From a checkpoint of a small transformer trained on Wikipedia: 61.1M parameters, capped logits.
Each number is 128 + 32 x the weight over the matrix's rms, rounded and kept within 0 to 255. Layers, rows and columns count from 0. Numbers have three digits each.

# layer 8 MLP down (transposed), 2240x448, rms 0.0576, rows 1816-1922, columns 256-319
129217174082149143111133169128096101064130149167127154102186167106089169114136130129158142126173152181163195158174082176123143134101126087068119147058142183165085108199102071087105174152130130
110151082149133110112160107136063126145081165084170188093105125176116159090126153124108124126183124140128130162091149119136079119155055143197162132103143183147080118135165134132092086111121126
135070114111109139128119134185068112112180127142116118142099098134123096101163162127124111149143132070119107095146108142135178149076130056186146087137148167160161101132133157063137166150123152
132140064158171106165087123150079162084135112136177186082144146122114151145082111114115144083152134127126116130142188145133144150115168130146130164129175149072163089132022148110095108170122071
152170056139144095160121146177079189066091172089094155169127139089128190141183167110199161104097168060161117166139197134091147087121203228068101103136119172185138105219192143131179148166112177
075108129143040146179120063109125123122086086165091155144106112102117163153136113113107130080170128107155126118110062109143105064139104113152206113133104098108129122146141097164116126162140101
155052137147197151069146209148195041114137174062161129141090183188186134170139099150084239114135124074145008094078045221106077188103082003160149089213156139080102129049052083125011101169140184
143134135155189159132149160171113156163139121089074105145144166135113139181129074098095092098095132154111127130165121191141172145103146149101104062172141088196142133117163124103156156158150078
137146150128107116123118123092133117133126136118107128116157154096109110140157168140149117156109120119102109118158084139132141077132127099103090058154120164149149117165147100132129190113110139
141079195175177108202108080167124140150133178085115052147109081088126087170151116166192095141134134133139144139119120125154165110117144112120106164115135100054134119165153075085107172138170143
131115122108118129118144141108064114146068213167112152155154141112119177104117153085194100177082085135166128108121113087145159153137162129160128087140093149119137177152103143146128127113160114
183088168117160128129089176164199157116119135112180177177114135100112159210132206128145091148158084066098076102121107136086178096150153131152134081135141152072100146203181088102154130131121191
130121150077125096170126164141061129161162150143125127087145118149114131166104096115138141183127142178122156131100140106109106162138150088133156168187131105080090085182121094100107120199106161
071086083138107113154105141085162124139130133085099157121088180147117126157188102110125136093153120188127144117168164149186102134087128170119107103140129169101117142103092145060099111117136084
136090064135127153150130138108171135135119048096111194099129167154122104111101207120158111136127093068183121148100131092162105138169108126144124100155091108089102067084133182100158161155144081
119100157151140101083107117101097117128161161125188102118131117118127089148136206131060171114094091141180135129138088143142164098129173139178196123163133192192188129107145052114149067159144174
083144113062129155079133105172067143099166167107065126146138128136112120118080162113149095098165155173060122107107190152161155115097157177134163153143143127127206098192166123107167120133107094
095151162165209133140120149220163053137144126106144166126140084142107158067070148154081150134143180104091127157126134110146163148076135127194147061160205148112142221095089102132120101113106092
134111127198015203151111122110109122173115170103123115190130172132105109170182084065110087138159148136072095069170096112112184163117125111190119187124127151088137116117103114123161155162125137
106152110102121124119107132059099175151155085102148114121139118097107122132136153159102119126111112140174163091086170151107125162183134096120115160166151128119186117120154135100096148087118150
140150090144111123121076193103093133178126193131121131126092146180086169103098110170105075109144097155160145129142102132086104166106126155150154157082135153230138144105135140129112170171120144
138175145083138169157134176133122092147126133108122163094152108185145116072148177114154134147163176107141132095135079102145175133101158027149166108134164132085161160111122127151112130066115163
130162181113166131117134114072151090122142133152105056088128132179145131103132178109145149166129161115063120193159136074161177118100133123129166117126138147094122139076080147120154169089145113
175119129148189111177107126078065143137130174144148145179200154109099193092132095136075129150169101115169131125146153140097109165104165132141111127138105138167119116139094087110091142098146107
090152155052138145117121144164110190125124113060158074140136135077062160067164122100102119101077090085142123098116137069179106125179149149145134117133197115112121052140067155130091127078103110
173130107120147108164101186139166116130060144169149124146128153124125053140051141137158109098140171155154134178130144082106097084089134085072206113172148055128140141068153151127106120135106158
172144077128125125086180125155130077215128099129106152080125183151138111177135123135119088130156131216104118110173156144229091095124124111076065136121130077084128156111118141153132064132150135
123147168191133072107120049113124195104094170117161119129103091058129098172139088136152195094130147117149164136052102087152160140091153128129170113085178128176145094101079122106106115139157097
188089114160097152138142087109120166141119143073107143100151146114044065167143076121150150120134129187191105119105134080141127133158186130157193149135214105102105172120166071145065096125172042
079168163096097134133071121119061122124107154136069143108099079126210077121139133148122095075153101135125096137125097078105135109170145139153132124076145132171167210109129106129138126143149141
114133085087119148174126143142097140110146130131167103160119125075069126119154163117154154105134080139116097193081092106127163068175182143058054129096113164142128121203183091172127178129115132
123161120152207093137131191108205120103127072141141143150119138175082141113084166108170141135141106094149136150049158094142110161161110125069124142124180146110119150166140141122090192106176154
174094109174148187126158131203095124117140132097094107130088145086108101156084202047134121139139110120155123125091112085115112167099092124139223123165131106132146113073084158129151124174108119
087135073134169138108113147112176156145095154146108146114105171144139144146075100136125122151123163126114096124169114188174110156112138142150150109085141166191167165169161105107158125106184123
100083186156132131164108224108108113131166121056123095110231144171082146151199121131071124146068139126143131132106162110157059093120105115120099170093141064127134125137122141172129156160135138
136133112124113150076117165174115157093083151131118122121154170144145171108042152142136117125169146141165122109158123124085087128117152133125155147166149128119128157114132152122164104110167124
127144078162141119129136156118148176164084129148144143156157100173115139157113085076111126148140119184159089161154123125116105135094127107166124085141113139136151091187141102152158104144143185
209147121133099064186041154134118238163091084093129094179083137164209082175160129075191156137176099119086136116082105133112119105151117130078147152078183103127075152152117166158200149160091186
176131170144136117119181135148163096094163095134180108100156139149109142131095116125170104096109124146069133166189203102130107225181112108148162041195106137168107125122098124113205100184186144
094147124104121129142143141109121112057073103125128113147114122123085154136128139171172155121140150118156096148154143125175113147135079142126197074146158165091124111090146122114131095095104108
137089166087099144165153068107114116163133146099122106136127056133135126112139095092186115110138080105184148154129092193155165150114105090125073077126108099137157130139105151099164130095161170
169160128182132126157149138119159143097139108162107113063132164157160080172136111142134161137116153166114113156139145192148119140112108116167095111127112103059122077090147125142159082108146172
171174126109097127114120143168097192126099204135100141138141029154107185105135141134163151109111100140086188137099158113116096190187146110096113188071123164151170123121168137123146110096115142
160139105160098130083102096146135151086086139108134110174144067149120133123146119139057165094113073105077148173190111099151183165148083096167125122086162188162171121146102120096107103126125124
169104121192115061191174155128167114118174119177133168119169177151137154113138089163123070086157111098176149120135120113100122120097076125136182185126053129120099142123109142111142117100059109
149084132128155119150170143157140147174151156135069140124159114151099108124165163133097119119076118155106114160189117102113073097125096111090149140138145157167122170109102193149177193133092178
086135118106137110125148087135027119159134149170144077132099107146100083127138097147098115123081116071148175140151098187138123101143148080202053102116127149123132095146152123128169150149130168
135200133203111119124127162159175119093155095149122108143204141178163177127125136085139073074146097160147106144098171181132162086135092111133080062122102103133103109170197124222153153133115117
106134155114185108133126138088111138071144122117175095063083130118117162119116089099135183144101088158137106185144075145141100145107140051104108126102148137138207161090181164126092112117101175
106188076064099143123121142119115119093117149138158141167089180145107111114130173105133072127167150088140093111145119189075126103113133136108155163151141130142164101130105088097088114153165115
164115141143100116132164074121133143154145077142117132132148109192086169178108142125137155224128098095121110181083131088147090140105148160199126109158069186100102122079125155135124124107172167
156134107151165173093082092122121087163103174095152097179121107113110136161166147107108133121131124149126136176071166109137132091130143062119148147142113113137185128058115082156135212083116115
123141138139154128074072177106135128101085098125088123077155163123120196131082065132095096121163119098106086146153133160183078161042135041157170134105116096188141133133113141139153123098166176
170092095117087161137172124198086122114141083154140086140047119100178108154172094094140083080095113114130095160177133171129081106151140088111145119164126140118197153131116178203101124077129173
100165152120035157119107111115165129114133110140072170132089110139157110163087152185131156141099136137155145110072123157110172105098093074155077143132109086175124165099145139131155131099075114
161120110135145116119095154156161118105151101122099131094124133182131121143160105123126146131208124170173103129127159143151155157059122204145163129189095116175126086144160117114093121152159142
116139141147126121077157148114159123086138116123164181127102184108148104103130090119096153123172110082119116168190088107090110109120155107141153083121108135108092093183118094149158088158136135
137144138094087138162079131164109148079145125162133138183120148162105080104136169128132136151147059156159156098152108124141164204091127156099148159148135125097111155105175158093100149110147057
143147195137124085119144153170069167050146146080077096113026143026075079132120119148059140139107153109099137081132158153167140086103158077169134093153118124207132153117140044108120136163148116
153160121158133086065174115140136115140092076132051118118112108173118176063117056134086129059120030109100143126114128161075145081183140127067110217118149171144156138121069135180105147191145145
129114136140146159130033201136041106125162151153091133156087145110117104099199162130105102102132114111150123158147149144076087081181073085042117090150094114136153128121178107111131102229143110
076124095125091202142194101188186116106163079120113126171136127142098191145121146126110155130123111111154104149061152145115080143159130106157130081207127114110148187129113129167126088123147105
108201078121129151126126123100116106131147063128108131187135143122110109122123174106145177146203166117187061069165183137174115159186032121143101113120173105134096100124111177159150067089149071
128168170177106153120099171083124166135093118074153202124118102076134077105075119129164085169150083036101124127105092127111164168144140113083097063132093106125111135143099105117131093132130154
126098132152175130091150102134088117115127140124121155196117132110075091095149118162150128060141090198146180113107097159066104128145128081152153132146139090124157064101120145125181137094118135
133099186133096115138124171178085097208120138173109079167193178116127189117108090117123129086089154121080073110134160116136153131036154144141109081105116166136190092138128132100055117100104112
088125108068106135104153121114128140137138094155107139091059105146109127121123140099169127183165080142208084085125113128117167199173091225128130195112166124173124138126123149163134151144118105
124119164152129129108078133126093166137136127100173170122093137158138107140114133120139163100118133148105087165118126107110114128121142137105116140209094077164179150084144156073126120120164136
092092094157149171165177125136094108120089111133092144070146123142086119182175174179125123167141179127095117123186100113122124117142125165111145104196141114120080160144154170106044104193169150
131129138111122065139173143143154142163105176095125125099143086136138171111099168133158156160144129158147131143103110159150135121153130106183128114087184111142118102101180155156204128065126072
160107114197073111157129163050092128109049166131144114099128069127162149127081141199144043114128144167099140118135166185064093067137159134147120123102159131126176116119126189158120117173092178
137152126133091160151152167127123161160173144117134152106141088162137091175132156087112147179095148098136117170125086164123130118039119156094066184134104153124145074141118144187096098094174135
141078090123133169065118133123160122185099143089164106110169108137077171086141140160120177097174180088043127133164138139166090110090118157115195133192142125146121056201153146158121132107080120
091141119060124108131111125151065123119057097141092173159232092057121140090151100096165073131195069102146148059116153130156201096132082169171068168222124086131142110189111105165157135108167136
143134149058184106117117103139093132167145158149143088149154160123136117125124141149094119141202111142107139132111130142122097124124126102123130144116141112141143106127189112171109126125193124
137131167103122152109154131142176087130144137090101067053076118111085086189115120142133108058085118159110172092126120196099099202178082105094153112113142092094114112138176130135127154173137181
106087097170147143126140188179148132125139110126156137141127102125077130108059089184180163141033209159124115075129114145120102140147125106144171132167140154139088165124142099112143103128162080
155092168132099131130098115208101178100120144183088115150116089171122139142115140096219138114123139129120173113102144146119113078139107152121123092148125130127155154128189125154119151134121171
135133218121128112182111187081154195158089165138165138117123163159094090183116130163104167138113169154128198101143072096140164106099181179120109115072127105107118143146177108139113091113126118
069079095112124122127152103122065089107125129139183107093072161159049122135067172123117090098150128130170113143116108165077112140137111121125124170179144124107144136137179110127129122109136114
132120106114180176191132150169201138140156222147061134141088178163092206168110104144118156159184133169140123191137155122132144109095131167163146137138131148084108096122112158146158176145132145
123169106160187125116101152087167070157090162111119136129149115102131111111198133139097153128089098143100127149125070109078082110157082152121106082085101155136120123133123083168145100139120090
110125157077135134117165125172128136118120125156158103114138069113122197153085167157139147156129072134064064153147102133121143174130132124135163100099151140028100176127111148141157132128114113
124104105138118146115123153064135121190140132113131182182164143114182087133213097098144123095074115146185038065149224187191094195133188109147177095100162102113162115103077140141176141170123169
099135107107150152093129110167191088159111090170110137148085160143128155135134150112182132159128116134164142160064119107082142144119086167155161174133103083142109119065088113118159093121129168
142118138123124133109156177098164126105152166132112144090120180053141095113099110133138133169072155131123086161109136087135121151148099142127114140135135099091137139092131074111125108166122101
147157078059114119121120201139148145162139131140172063149116115087116164105125161091104134118153099168140102167122074142124141136108049112122138130162100175124141118174137160050113094106137099
143111178174109169125074087137135110101105151175116131099129143095091139172152085130146107106142106161145133133140161138142084144110127132100120157105095099147136109095076086156118145181129116
081106168123027095134141144147124099149121116077122146113179090088123113086074176133086088122145179144142111129105177123180159107137140154136062135129100112092087136171161097143111114181170145
092114164098081209059129146160097126166097144153132166080143174157069110126089083116077096083112139125121092123110135071152059145067128102155113094105142156115129096047114134133099069173125115
130161163105097138099154188112131087159135118133075123129125177152100165123127201045181115116079096128111048120157135138153157091110155141164128131163083132095115113130019152133125051197084088
111117142090088101125127162155162167158105135173121150162136140144110109094102185093134168130108116099149198163136099131055099122184128148114143161121139097166092117143124123112134065171103125
157123073110164157123112162169144088168130121125118065106152147107104141160133138149058116087089199181160133179112111101132139114128160175113200098204099130081051171130188104139190126209108101
137169067109161185110190170146129152117112093113089115138081088130111088152099178096127133070168196098134127119138178179084189122144112121151108133103144087086095129135115127111095112191134150
095088093136162147121112153107143153066105123107147096109141113171160170156130104082163154142061106129094125148155154133160118122157091093146146086131162149082112140197187178087136130124134102
155145146149135100119110116179112123081081113205067131144104146171159124083152212170093111128142091151073134169151061129097111125111127151162118157068176118103102140064059137122077099140167167
132163126139085161133117220151144146139147118172165139136100146132104141187114212077131125189161122116119143164139167098145146139131103087166139113105153125135081109142083044167118068135172112
102164092091075097087078102121109123133108125135156177126174137172113107068152050109074128111097196128105206108137180115149122158182164088095103132131200095177176127136124116109077152141097062
083102137133161066133118048152148134128113107090130144109131098111171202110089101163086162152121161145163121104144188181118107155168139170026183217149130137101150168094117098135152105134150089
164145190172140075109101123154157090141162142112157128118113140127147043149133150183138125147099140113102137074107173119112107132122138073132098127068121114103080116168118109166153098168128142
151079105115131120114126168124124181111117147136103109097131198120192108109152151130137140108072057129116105122118121140154129166148133174150165141121143153066139130136127061136107119098104151
152162163150135170127112150156146092121079180183087133120132131126081160087119165132114129176123106214096117133148134100129076104111123125179155088101136147144128147124102149160121143139175083
175151108156081089121145121173167101099093115185176119065108176142188136115103095121221148179128144075115126090110121131172119114129087087139138133147067133098130137136178097111103085018075100
181096090144147159150173135174148109109141142142103139129079102074133114151102121170081098148091133151141109112152099110147138121140138158130150195132097142146144164123148097092120113100124153
137136143174055103168091141113057107124136099150134172130137065097079097116138092145182148109085154093146117189172145166144155119116150086150140097111129153090124181133120133148155070184120204
138141151111104116132137102051080167126129141138175128144115139196107108190180154157139145141090177159147095200174113124113101133113145146109168079130162143111125171126149118196127113125155109
121130095155134084123116125107060158137100142101098082127133112110168105136116106104152109126212119096080173082126185129106186107149201077078123173183090170179121170115113112200056153091109129
# layer 8 MLP up, 2240x448, rms 0.0568, rows 1817-1923, columns 256-319
068117142176136134108148146140116149118168129099149131155119102111116163102158166124166109136101117176154170068112154101114126083172127175133139140140136077090184118106128185160111131185089172
153147138164132110192068137122070151101147080177200106111085182143109148124127117128159149146111140131086141149084119133187109114195110103093176119126148164149106113048076166102138144179077156
119106150181134175161159054145157163171117144129113123132146155102123093132082160177124186074150135138166076119155128189134119147129106085119201070167103082080086044117105171139138104115119085
141083111115068114148150145141087170132119127141123130115080105114161181207121123141156065098125170123163139088090207097169165139111145112125127124104104108098131119134110160108178084139121105
110171055146098093148114089147134141121130139080064169150107111107138166067169089089150175103099126155114138157123124194145069136159127127156097220148151080143134111118199090076124130135130124
099133130108162133146114160100228071172082167107104189149090169155106172215205139198096144146134136107203122143113109167035070175128129139126095178154124113135074106125186163103130115145105120
178169145076166065169159101171057127130152120063118162120158171162078174085203063054132059139103152099099123098115173162120073201090133119105033119153115105107108180120101168088129151086091058
123093128184104153157139107131165099084099129063139122101074140151134168142106139160139180112126115121067130138184168128147157190120110129106171122107142118149152177091148099074102051129169085
095095069138126134105152144080140161099122097110086141120208141192071123088098155104173132164128184105157069145120139107063115125127109062153116089191150166146116107085158116096144123184145146
169191108121159104160068130114120121146107118066142143097131174159168187087118100104148139149081123139124140077076094163197168090110113122111180108077068103149066140067080168078179139144111124
106133131154120099147074100154112112064183147126106155091125161130135121180115129081137145095122182119155140155165161144129109114115098125148114137164112133223099129143147080101075041075139131
060159133145116064128137108156178143189099115148060102168166118123089087129097136068140181192137176133168166131083165151090113148181097111089092107104112140093173141144139139072168158089126106
200097129171192077147132085087106122141157152116143121119113117168098107077105110153128148114120076109149160097098085099142084168151120121094143161129121089044115080119096138117123081085141175
149123116158191071129189209132098130113130144134117067122130133177139151159083067141040190044112120152080149130209093136119194106119092159113090165111103142120154136131145118145108146153130119
091139142137148081197060149162112134157133151153161147141113118152126170141110114126089150164138164114085110171114132168112169128137066095039140166102092091078095129169081112108133169129108146
146149067114099108132173111207095072171109112153087158140154112120132150128111165127124092154174166060115089191164151071120151108114140130146104153134107123134113135095140144161158137147167176
071113136141136174152158158082138151136119131051140124134201106158175167185113045147113111132088095103099149150181047072112152120075155030134152082054099152090077136095107106140131205093110159
106158127177158151144154089144141143078171109099133124155113153173118122114203152124207176155101177157127080125118182155148125125141133062139084170147142101143148187081157095123157116149127141
130168066176124129157096158157115175136096135108172115148145177149135140112100077092074115154138128170131177132210093135076173133136162150089074122144118116111103115086157147087115180193118175
164118145179090135148124112095139138136081101106123132198096136097089076122162074121171176160110141133161138128183112156174211097101154114167136080127109145144072100046135161156129129100079118
081125155136178036115133139075159162097169144112102106099099136084171174124192091129105101147157145172114172152189108132118154103141161146112174118140170139157108155093122124165202139154093078
137083168123117062090112121137106124132113164126181114161068126154137106094109139191175141126192115138135132154156156102125202112097169137167158156189138111092134107183108112157117145146158154
157125065134103194098115123110101143067092129155132085172116143117109078076139088096161150140171190141094130137123092124131142161135110183117173106148146145138122183122124089148123113099142096
077152152101099179043157129114071118085126143133120161130217117193110077104085114125145162169143116175112141182102169144137079091151086129154112085134130112156171100103158110102154145094114166
093144131100098153111128118123096152109088137170134179099152106141077140123151118116164171200188143137106145124089112158081101191175132073097048179109148102171072108156137087125123166159132093
168076122147079127078100116063144173164145089100098191058071143125125098087091145120128125134154157155117199127130117123126106137105152113128076152082162157115178087152104120138098140127104070
119130093119102131083116162088099147151132156089158071127096164133140087174115175110117145129134107078136093098166167131109141142071144112126138175129146136103101124100102099109143112169147087
112124116102176141094171116119202146139095114147087195160114167099104156136123086104070139109139166112203125141113079062165130117166123201191115132124154142114105153069151069151099168094136162
100114169146105153095109116133151102143128107167091161079095188153106102131148129119110161096150119118172105076109128111144147174116179137169084117137195086120114200143113019150109168094076153
124083078071145120092102115128197171070134152191185081146156099136117101155160122187127076198138148112106189125150142077155102117085152145130069101127094133169141169064149170164058191159110096
146140114127128140136117107126108119102120141143115115140135073119141119168127121142159117050082120175108111205182146147132138134175119097158142177145147165178180137118118117152120128153128141
142169173091121127127155164143207150087140103139185189172179055148114094130119066131122216070131127170090166138129129083111147151150140115182069174118085170122126111164190172113134105144219163
160096116151142169112080109114126142172141085085099113151061102133114134110123125103184101109099106098113175110122156131159133130199134124080163127116092113163151142037125102166145136159096137
115109121181155084110089112117093156151131081074119087136094166137109116149099105119151059159171173099144097121154126176139023143075161161156161104110143113112124076093137127150130119101099144
171102114095050097112122113174144071118151070120128144137160130123103098134133136113138117069067132079082096104187081060152119103124141139159126124149176130098096146121136082129135159137116129
129118109098148158161142059123226170113119141106138107127111138071152118165102091096102131137084117075092121130105137060142186096154137113092077151122106108088121161107123068152160127063138106
178203163110175125164129042129155112134152109105064097138123136140128163111120044144105160132110131190105139070102088152145119116155091118165107093163081173179082123168139127104189116161090092
204135181128136154185158078081160064117127168121136128113127119166132176166110173144153084051074092141129124159215095145055135170154088081151192121187129105097120145102134193133070087151133129
123115104107089156104158107190141138154117147102140125125131155101096095140155112131102103101071125096146094086118120168129102143121153121157039182077131097118144162135071128120157158119142081
073122061158141100109137143148094113143118143141146125121113142122099119154140134124124100145139163147086110117144148043092065094177155190123143159097125142098104124090092103114098106138095137
122131155140104120064097175110113164083158113118170088152172182105073110102135132146111077150109086080126128093179075127165113175077114136086174140091108121137184173118115133147155087082112112
116104099180128128065133110157087119132063100099158174159071168170210102134116116175142160153113078202079096099120172211133146239181154139132090132143117125178135120139138141156148161155137085
183134131149128133140129086129113119166171159093097157120096047122112148106137114091155137181151164164083114141186153169127112136058154160105120167170114136151108139156168043187157126092113104
124133126177140120171119142070137140196148139097118139174068085122118124214118153119144106149125156092128121105183194194114152093144058124211155146162131166152109057037172129089142101095136060
190092171140124157089145113150121132117169154124125109159140117086127068111089138197126105120111178143125091086126087115124120171103138097152113066088147161174130105145160190129135165094149143
136141140112129087180098147159174115186222129152107119172092074050176092178105086117139089114165155133124186148090130135085091130153115196100121161100147188105123143130136150102131136114183131
172121126126098103130134083132130138140141120111154109100072083090116115177084136112125119140162097108099154133153096102107143132130158174140134172105098117135203111144099101118110132124130081
148112173136138116135108143102147122161090082069092070139133110073133155160170122102094167154134084071122101191109105125080106101138141144057129189147108177039108093124127096129118134120089126
082086160148163140200150170123101110141128112146161067096114130070095110106175143092135169159078160092135143210153175154187191141115142115126101090076089166150099139094090182134116172127159122
117114110093153175088098154153086186133197151153132163111145119140138151128177103164147130079134165153131126125132122119155137122161097086080106149151137114125109080115146137109120139168112141
194184174144126083135131095145111190139121126141108096159159130075089100189139197128138145154176193190129144108180079235131063148190119147175113174120106092034072133155155144075069152147145131
182105079150092109199150085097172096088111104118140138079148124151083077151068108102095109146095145095136137101112106131142124105140062122110110119104121157081202134166096091108178122121116105
127125074134137139134135124151129156111131110173055130161155100150062160124117126144094159107108131146137114113138080150162135142108102182100121153125084106125109193114105096119136110172128141
104127085160140115095135149110106096127225110129164138107091129137090110123155153107041116089138140128081182150128143172088091155098120102135136146138118163162081178115091089088153162108127046
145110128166125088175180057109162163128111196143116133086142075096100112092099160125110133153106141149124158160139094178171121124114151193152101074118126121120124070125114095165192139114168151
174128116178050113189099149128086146107124157137052156094089139117160155158170134094122135118099137154122113071156120126145117124124110179102130107100167112161146143175154105069143208126089090
099140090182119100073120125155081091164076075109069097164146117035143077046116117130145152127091113112145188149140142104142077125171102136136090169074194101138114144101095123089128109144090088
178134136158089110128133157071176141104088010104088149103088038086127050115159106136044123173062140104113106115181202142116159162148171170093143165150126104140073103111135089073158083126163128
116117116096117093059085110117147172075119158102087153184171099168110151183043100058221054083076098135158163116021222160111141100120149111171074129116098138148100100078133087190190181081126134
166134109127089096146226088153186138138121105097131135136183086080099158156089084111148108123111156133110107106106137135172148154078173140226086145150146117139135121125127138131138128087145131
147135121117168066114116153123065111158091164134109084141059137136178161149133144173138136142148133111114156138076175122134206109140115187146132048105089142111145096137087130107108149078118104
112144096092136123194058155149127162148088118153080136126107152062089141086201182125134086141157123155150157086183158190186103128082082104176134102096149089123148149088113085101119159138065117
081137148158176119148214096145164094122133081178120078130116150125104079118130162179127121117152119133100138150115171136124041204077082115130140139082104186131104152154149110172100122141110074
110118084173100154085128154101146133069137107146177103120115136155083163091110165109052107141211136143124116064096162083105199170137087171123095105133158195205109109079125115162056141134115043
153147089163158092176104104203141152151153173156135134098124106147116172138134152096121155169100119117045177172107127151114119134124152113077178135102114138173166164133086122100047147158075111
224095122136136106061122127148104121126145147090137161153122152123142119143105147176167145073114177087116091098146118159163146119151169091107137137146122153095138091126100149170121168134159125
108119174155151186123145137063145132182100134160112097169094135109119127143106132117115136159167135057160110201097146136114107164090130093046139097112174104164100106126154176115128091106136135
105137136184157110047140163166129168128161082118160169144127123133106062137131093110104113178100155143158136211156072062189156105131120124104116056118132199144102183094076102099145066140127138
116119121162139083091100158133133094097154122123105102134125129085125108129118113099096108181169094118111088111138202226080138156133183126178156095165116168193142161100137150123105166157091112
079178107123201125114148125137125104181108122151120106077145090140137115121171158122104171104086121112144115121110131115109137125124082119119181097116133176106149118175130132098079116088099122
145094119128110132117096114130065135112164101165146137077067100107189076134191069125149185079091137175123110154132149101183087094056080092094163178169088127064151122075132154116158071140128167
105142142157161086173120118135151152124113087085063130156123146161097075153122152152127125152165142146131128142158156138139069134114101123131092116186081109127086113103146165120091125133158164
147157120131102122102107138160128079165036157105128107190087124205135138091108197124167160150115099139138152101023092106091137089166188087171104132124111140122135147118086152133147118133148118
089071108213107142131123104168135205119173138151127149098121075128142093114087125124128115082095169054160128132139096127199129122138184120151116075086097128126131121159078139105143034114123094
196049171144129147122141142157077116139114097144148150129164158132129099105176152131132110173099116137157146146118114079147139123078184107146120179156132112117142138074082116142111070169116103
135183109133127090106143113128204126143103166141162136114083113114128180120038145158121127126111138121137099156127106145108089155135080138082099113088136119119107151105132085097104155119161056
130160130148094118080171175132119150182110134099138074060123100128149108098083166124076117107090150158119162136109180145210156162147099182116117133100173148116098141138124072132134169095200127
137195117101136128082074142111100105133080134112112142131146103099148150138104142136123096125125160135096141134078071160092124200139154103157073147134156163086188112123138089154123099107131062
121136123178171133159124123075172136158065113097097122082173161163127168145164084138130189039133129133087101135161098064089119103134154135133105070120142183132108119087142157154098145128102141
117099170152120085160139083121149087110173161101123082162108090163151134101109081136148145161110128150094129091132097166148141160085115079085103136174155169125117097123142155165090158126145191
109119136102162115151068093119150104105111159138128076117138173086100147134136132091124143120141154127131114122115145106149090118075126155088131132147103197094079166097179154133155124080116150
079136145108135161135091052102177076111133088147103122134136137157132154157138132125142130077136164161087144132137191084148185158099113149163083128157150192103171114157124139150154159073148142
127138113192093159176107141141116147109119103152116136144170156122104147121096116122078157105153129103177149115105111109084181102217105091130111102166125160124108146149103083139057174149066154
133138117105095102144166174144157111165167179128136111110117104136030152146184121099142080152102108150146157131157120210102195149128083130135085153111117118154075072116148129160054128154155142
141188120115129088121130090188094187176103112109132136166139137219085101118083102075094101115135144186165078143164095163224171100091108091130120102147116164136111136191085122152124093105088156
133186052097137118080089089088104096177125140141108074112086149157140094125104135146174120160145099151173081127146134122102194122157168139144105131057120110103121074119105115159191098147123124
148126134139107148119119115101118108115153123151139131140107113096174104134143055113130110128059163110160076156164074108070069116164150135146059085107145121161173072048128081161176113155114125
130144090117149136149088080169139107121147103140185098126147156112129111112153171133128103166124138080153192126089159129242131165150168084115094144120133056128143118121087181128111081155124085
159133130182128126118124147143114158098187105186136156131115156080142080129120119087111107133154108124160110109083119179102181163115126098111094125121127169114118168127119123109177151124187055
116137093122160111114085120160103048156117114152159123166059105097136083106144158202084142114125109136120167118100131216093164140073151132101152079111088174095106135111084123182123138075104123
077088134089133129127101137164214105128093106173094136134149146141128130118138164125142113115134212095107116133136135136131090142088105091154112125103140114113147149129118179103170027100047093
134112120174118100128087154120134163098189126146136182130199151053142186163142074149156122114084113108098126096129139131160122175112077085122192107088137140091106122109146122125096140081154129
111143078168117185090120119073183138126051161129128102042198112123127029161128130103105070055068162059139110156146177107067181150110093131096139155129133105164107161126108141161136072062168143
160173110133079116156087096137128167157168178153154171114141200075102111204140160098134108155128104136142097159081092118122150108104126140116099095143090134129138175088135119179128089124078165
117124090146149212148092113160115190145115075131051151053099160083138186092140131113147113153099115115112150102177086167116169168102104120085066137082089095086124123099070133105098136085086142
134079091132201103106141133112123163139097086091144127110156138066118129152138124112119125177143132111134074128217084160150100142116161164135129131134134095147131121199160203100104127109076116
113116108136153114179115202131159118130093134178138160159104140118159116080099131114096118109145141126153213206097107135130097119145067159154120090056137137136168121132157110129110189098123113
077129109160145126113161123137094103117135129123142134157191176069146116156144123131122198071095115140106194105183125117145166157138111044076101112100107129137123135147164135124100118109143145
096147148143058111092157159128110125058112132084119066119168148161123153106099107131150159083163156048133118113139102116104132081118088091066115136141128107170119143126140085112129095188114148
130143159149133103132136110208136102157168162143138127172141096129118145149092157098113111111129120120139130113142124120161198117103093089136161132134097159084145114120141136158125142164103135
116146078145128141095108125129117126129126153116147152123126126076114150105103107098109148071145141106126124140117156154096108130150111083126105179135124130080145139101153146144133133123103168
127115198102153157155129080098142165085130108151102083175150077117082141138118070121068125094133118155158115110127137087163135142136138136097105178085133168162114103116119103127161135176165169
115139151130130070130127145141101145149159132148169109152154181095092118124124152175110137115086133105107121141144122115104165135126127151130107138121082094088087145067145108095106071101139138
151138159034142155098142159022117128163116105223108133098096137148181111147124096147148075082169099119123129102168148074095134113126180181078112142133141136106095115122079111076154213138120153
074147110140170161146118098146204143150119138176130169216145168133148128096072132155194158162106164036148176104107169127110139164106117119143077130147147093149162084148135175105138200104083194
150184127110140131098127115136070121190172055172136164083166076129137104203093099105110110122098149137117176064126214165147089133150071156080070053098084135122099160153167121120136103132187111
106170122125127132113090148158158117107108092140087099176182118126134093102121139149147171162125080076080143080082116122125147140094122136115177140112161158200192170100123095123169162089112120